Weights of a small GPT-style language model, trained from scratch on English Wikipedia.
Size: width 160, 5 heads of 32, MLP 1280 squared ReLU, vocabulary 980, 9.04M parameters.
Architecture: rotary positions, no biases in attention or MLP.
Training: 508M tokens, 3877 steps.
Each number is 500 + 25 x the weight over the matrix's rms, rounded and kept within 0 to 999. Layers, rows and columns count from 0. Numbers have three digits each.

# layer 5 MLP down (transposed), 1280x160, rms 0.171, rows 217-250, columns 80-119
494504500493495500489499492499496499491500498503505495503505497505501501499496487501498492495496501502495503489502501504
498501496506499507498496497499503500499496502497501501492497501503495495504505496497509502501505504497501496496500501498
502476487486539468544491476505540502492515510508492458504522496533528508470486499530501505464522628521498503503434502453
500498492506504500502494505496507504497498492506497500495496498505498499506501504499497501501499503501506503494512500500
486497519494505511495511502494517501502496512511492510489495503508504501489486508502496517504504509491500488495505492492
474468548492457454527493467476452483481434472419435508500519508425485482513493542520508562501512552555574455551497552524
483514477492452556491511557496494526451463482523539489547523536501477499549528467504532515498552510486487514530482493531
492501486572436499512487495527476502583536528461485438573539503545494512465456494529507531489508528509525479507522491453
465480513541459492478513512491495539466507494517454473501509474504561481519518503522477462565479463526501511514483504473
512496508496516564523484517476482483533493496498493458503473477496535485536479540543487519519522525456532512511472494545
485518506518504515511544431469477564465499516472458489487516478544495513580408489554444503482510517478495437525413537490
485468478518464552542453481487461477464494489523484516569500550484481445481479475548468547474516545456468506494465480522
476519531493455539516558512511485491462494533530488517425478465463470475550507496506471488484471529440544526519546503495
469500480468506471449503439489496482503492458549444503482422485556459485615483540480562451493532533437485545462447509543
491498508506500482497516502492502489499501506513490487482496489499489494507502508494507507506470512525508503511503497495
507468462520512507456482438542485534480477516511498547500502480464466495512514456485498454482489530485499517534495506438
519552462518508544467489474475496516471492506522479513486515517481523497414454500485507484530501499469560508531541513462
502504497504498499499498501501501501503500501500502497497499501500504503503499500497499493499496500500502501501496501500
514576513512505514523491509463440478496523531468485481471516482486522493489472491451531454467515490495464542463599505452
462521506508454497514519474466445544522495505456531492423454505507525500490480449450466441478513486487554491483511511503
460508561532480479510501564505462454448524461519501477465499497453506475444525528506473468498532551461578470481457454545
508556482490487419497477536524524512525404533475563494441505505537521428503468518483531510476509509513509469509485557460
486540518493481509487486530482471487426516538584482498495497521539518535496544489527503489521513500529469462465473516552
493512502499495509491495506496490499506503502505499488510499501502488508504493493493493497489492507491506493486504508496
530482493517453438489459468482513481451557495545468486484533518481496521500503465512501537495500505473510533535458495512
529482512498530528448486499548475456458517495480511476522523443522486463517496546402499510462491476494510561510472504491
498502497497499503500497496503496499494500494503503504500496500501498501501504494501501500502501501500501504498500498505
490507509497500499510494514504504504505499493490493491495505505501505505498496481494487516511490493508493494500495506491
509502493504504497501505499497502502502498497504505501506500495504500504505505498501500494497505500504496493495501500503
503497501511494506491496508501500502490505494499503503510492499504493506495494501506512499497503503505501505496500502488
549475526536498425482463536512499439499486541479486538550511538524497506476528480454472441466427530483552535474485501509
447571457512504523476496482513452484546524534454526492513541493456439481531451504480437525530508467519525501490470401461
497499504495493511499512504510519504502487497500496510510493503506498497503491496510486492497503505498506483499492497514
532515517447470496458508512593505493545465462482456440543451475474588525530436529462451507443550488444514495506509478556
# layer 5 MLP up, 1280x160, rms 0.182, rows 218-251, columns 80-119
504501494502507499500502493494496508499498493498506502506492492500499503506509501502506504499510495496504491503501502505
490534458509528476458553503499478498515509425551574485516500522475515499481516465510443542507515495462484510511454512497
506491495501504501505499489495504505499498492499506499509496485513501507503499502499498507496496497498492493500509510506
491501504489504507501496491501515511497483494516509509505479498504490508502506508501509503491499491493497486500496485507
555509495521466522499509514539496501565515482499546514484499506480529519453503459507511551463488465522487517515447469505
482461454473519510513471538528529576480486500475470505529476459503518496522495494500499517505517556479552490507570471537
587546426509498527508545526481521505529513499548508510510500494483458553511546589490448584501561463514545513471485492493
555501448472507523516575468491533538471503550531522544530469469486512532494486469531526534497551475507453507519504492469
456553511484508479445478536543524507486528454498515525512530502451487564535508473515516516497506492533450477505495527464
455497486532500455454505472486490516519529515517518529534426509469507486511520525535484500449454477479457436489473489477
464556507467496503450536503521478485521527498474565477454445513484501583488487513489456489431493503484524509516546557460
532486515482504508490543414438485525455518547492528532468484476490513491463491518481506441500480529473549453526483516588
463501535551523526442482489531522507499481492471594498587474511477516484465484446500469531496558491440444518495469511493
496492492501496503507505495492499512485489500506514507499488492508494521510500483508487502495504489493503495491505504497
442478519559514495524472534448463541583480514454543536480528522516484517509476534497441572483467474537451482436489546506
457503510498568555461515446512459498462514462477521515470500482546496507538533493497491515514479467505529482502480518511
502498493496498506495503501496500507496497499498504503500490495505497506501503504506501504497501494493502495496500503491
484512468519506510471526485531479542490500480456517478510535526476530517485539480488507536490519472534563508399485524463
537468500489482550460569445504502520485426514498544517552491493494521511569560530496538474460501461468488499518495512514
497505489453523533468483438546456506476476555540547475482478487549505489450555452550504484467484464444477430497504555486
489514478550491499523546494508589463486519543465510553488462429484465499514554500422522525497476536530504501477477489531
498491489561500557506467478504481536448450493518532471485441480544534516496540485497496487494556470412450547472475503540
505491500500509508504490499498506504496502506503508516505493495517495507498506499500502501496503499494497491494498502500
506481456514491483485444478476532511486506497602504495526507494457496509494521503529461576470448475447475441528492483482
550520480478470488467543478466527511496457503541504506480517484535502552553536462537438578515545445501522522511474513485
501495499506500506506502500498508498498496500503504501497492495510496502505503508501506499491505496497499495501504505503
503489489498502504500505484498503506504492485497515503504482477513484512500504499507510507501508490495509496496502504502
504499497502501510501504496498505498501496499495505502504491492514491501508507497507505505497502499497502493496507507493
506491500496501501504500505498509500505496492499501505497487498512501504500511503505510503502499492500494486500490501494
496502475464507503467456534537491514499448490471479538605471467520413528477556405533560515470501495526531489501459469534
456470541545553545487552528466506489462469437469523471454473516526460568477506550500458472500467450505556518484478488510
497497501500503506494498504495503519508493496495506516494497492509486508501510501498503499496500495498500492489503506503
502477477461558505506555504481478497476454515515554498551425472542561545525503535461587490456433537508487469418498509484
500504502495496504503501501498503502492495488490506506503500495504500507500509501506506498490499491500500493508500503499